python train.py --n_layer=12 --d_mlp=1280 --norm="rmsnorm" --norm_eps=1e-05 --rope_base=1020.0 --rope_fraction=0.5 --qk_norm=true --tie_embeddings="early" --init_std_o=0.0 --beta1=0.95 --decay_shape="linear" --seq_len=512 --doc_mask=true --steps=8869 --dataset="wikipedia_en"
Each number is 128 + 24 x the weight over its row's rms, rounded and kept within 0 to 255. Layers, rows and columns count from 0. Numbers have three digits each. The size before them is the row's rms in percent of the matrix's.

# layer 3 attention output (transposed), 320x320, rms 0.132, rows 183-189,215-221,247-253,278-285,310-316, columns 64-127
099:154108119128116134131100133097131156145103085144195121141132185156150137123152140123082094126172128117105100157095141156110163115156102168089131087119136134162097169139098138121172115140142101
098:155131125089193121108156133149086110134102149134111135150140165117104131142106145150110118102160144127141111169109157136131114163131108175144133167098100164135115168138172093123161135119118109
098:152158109110188157123149115095118130114178127150129131118143116119126122168126144175131123150093133084120103148155153141123141133112155141135130148147111078136127180150109106156151124133122136
100:112089113136117156128114098141166141158133118105124142106146127136158118131093075122137128115108138110119123111136094150144112135163142087166152160141125132156079134123080184116091108068118154
096:088127085111146155151102133118104158129121140130136115105159115113147148112094144152160134148121146184151106130089135100108124151112143140146102127154139107119093145132110100144144143123123120
094:100150148083153157109121108171079116158165082139139075104112144104117098101161143141138141113082061102133125131139086119119131083115136141133130104089151181143082170120154092131100134113132138
099:124131116144116109119138060091130077131123050128120160148151133138150175150112161113140187159095119141114186127137163141085129100105119113136170110145123104178150101139130087101140131151131100
107:132108098108127158129131109127112136144163162139115103090133100134107105121116095147132112117078108139142160106128140165152142099124135126088144096119099111161143141141106107133118122102160141
101:109142111071100121132143104169096145122084152134127113142074130139064081083145096123161128146162127102098124147131122123110169112109149106116146118139183126124119105101164125117115110169142138
101:112174129154091196123116112135120129068128159143075131119106135131116151135113073155134139127130153160093102112162135129187150170131125093075099119115124170106107136103155133086107151176144137
105:082100095121129133104080150128104167106105114115105155176122149134084108148142135181128150167157173120166164178142139143117146122101124149110142123094105133139124126102150110147130118115130141
101:156075119124107142115143133103148130182096107098146118140160166111125110094132187194147108125117122071157118121165122111107112145134128157154148147153148065147091150133118130155123150127102125
095:156099161158133108119121154142116152115136131078126122091144114159101109171131115115132124121126127106176132148149144140126117128151159113105124106132070131130172107103120115131105127166122124
097:111097144136105117135106141110112166184174126109152126122138163164165066131114128138142124106131077068090130116117137145125127110143113122160133143153151128079134127129132207168159143128087128
102:144144088137100094099141132122137112118114103102106133132102156136131078137145136062140177115131173131141127095114142126168127126075134102174178100128150165130126105098118061121112135122119161
101:103157164153133111110164114143135126128123123127102114121147080124106118121154178127125119136093124157139096096133118153154104157114121185127101133118140126155084130162123094142111135143150142
106:117100169131102146127100135134147150143116140125102131100131155107106116115154136157090112117113095141157127126141157069115115159143127118138139131152182091140142150144148175150161169156123133
102:144141118131166074110105115136104134083103121132125132157125117154152091166098124131090160138131132130097115159139146109141137170154066120123125115144139137131130102096137122114146134140097135
103:146116192126113163154101145098113159118106135137152115147076158148134133099138105149191103149146124085148114114128079148150161105154119143101107119150101122132169147143123173114110154140176133
104:142097090104120127111135119069155117155077115171119112123149122148127149136108130143182090134123131143080108142053171145140099162148136142142157140129107143121135135155108156083137123140094095
099:155130119130092145101139133169147120146099098113140136094131075116104106113139160147161114119130133136166156096151106151106109161112150127142094109162169136121130150134146106127142068092117146
099:164157117106132083152137119134100071178103127165154111151151116132116142113168131127155163136129151107121141148104118100124128165124110143105114112137100107110160168116128140164156115081114106
098:085157161124092163116111140089168127117166145075107152137134182138124126108106181137134109141119115145140166121167075121104100124096146138142059120112167128140119116143142130133120177159124141
104:138132064123117108118132114110135145138149094148158124089148147146153145155100152120129117077115123124107113138127124115131120137114137130104105100128115106126118136123094122107109137124124110
095:151131130169129142131133104158124098132097083107191137182120118143146157132139164108154145120128090163148134139109108150122089109169123139141112131143105150115169080145122161132095113113120110
096:139127118107111124137170124091130110133126180143107136076131150147127089098138180119185123107114111138152132116154127087141103135148125178093120120124172131171115131099150145158137117135089149
091:107186182141182096155102108094166110086122140145119154124136118118061117123161102161090134120110130121154119129134146157144167123095154129095110143091112135115128137100175101123123127126118118
101:109153102145136150122088148107149096110099173111107149154131128095183133137161128110101121113112126149127126115142125095165162165129106168148157149115135110123111137106130116135148125114101118
094:169129133127162153149101110150156091126129145130127122130119105113136152092119113147108124123139152094080119126108137117149135113145137123086131108107114141118089102129110102106125162125137133
097:163150147151104158126106183108143150197132126087119146141109119096116155119148137121165124139133138152148085151120135125093116114113145159132142082099112126100141105107122118122155139098155154
098:128086194177153121123152097136153133106108118164087117099135080126131159143108130116114135107126078121138102095144127097136140146143123151097127157138122109099161146115206133139136135145141166
097:146106135134117146106087150135142163119136092108118141099133119115158132156155102138150108114092150108124123122134129115130137124131120129105122116136109111143135087140105198123119106136074155
095:143079179115148126132140136105160154139154156122127158144141138158136108094102144143106105102100093115148101158137140108164135128098147126106108133101067143115124122188101107123136119108142090
095:120181143131142106072122138164160115133141127103096093152077137124125141128156123090103134080116064127104120112116184161134154119105119132154130093133142091114142138114165109111128125165120081
085:171121137138065122120086175111162126129106133133087114134127092126131118131126123128140140103140123192137157142172140146079090187091150115165120123168133183175128153110081141122101105180115139
094:110129141130161141120129124106141185174126100144159169156141122166116139117170138110135131132121135119133104161132131177135113103113141108139137127137119090127111132145123105163167114136135160
# layer 3 attention value, 64x320, rms 0.157, rows 55-61, columns 64-127
094:117126121139167119131174109092140088147069137121188125133118119111119134095127136140119114140151103104087086154118155157086161122113118125132114148115116093129151174112143140139119134129136142
094:131132149131154099134154119130101124083077175129125145128081110099071094096160118144151109133148147088116100135153152140063100090151121170159194131132123127106117129122146105107143145154099134
094:104139141118136106101103099102099139091101167152115138127121118123137101147118107110155156114160141092099155054103111071118149113137116125143135143138131137084099117100139113153131176154105090
093:137162108166160124081143085102144129102116090147175123158159094130098131159134077115107131117121150100190105121103144134151134133124151112144137129124109139132129129135130152152137083112164144
086:126152099079170109121113083112132156160142101131192140089104131119120135182109123108161104158115118121166137112195123145164114124119140137140101123124112108095093129141143168103133099145102143
095:142127119127167088083131104143130136142154089131131082133130102088105142161121147150148147155139150112161122128152098108096106131085133094137117102126090129095074078161131123093085137103156154
091:124146131138145124112154099141145107174132153162090111093138133110111108151132115118086155127118151127146150157131150129131070089130146164166142120122136126099094176147130163160141128143142125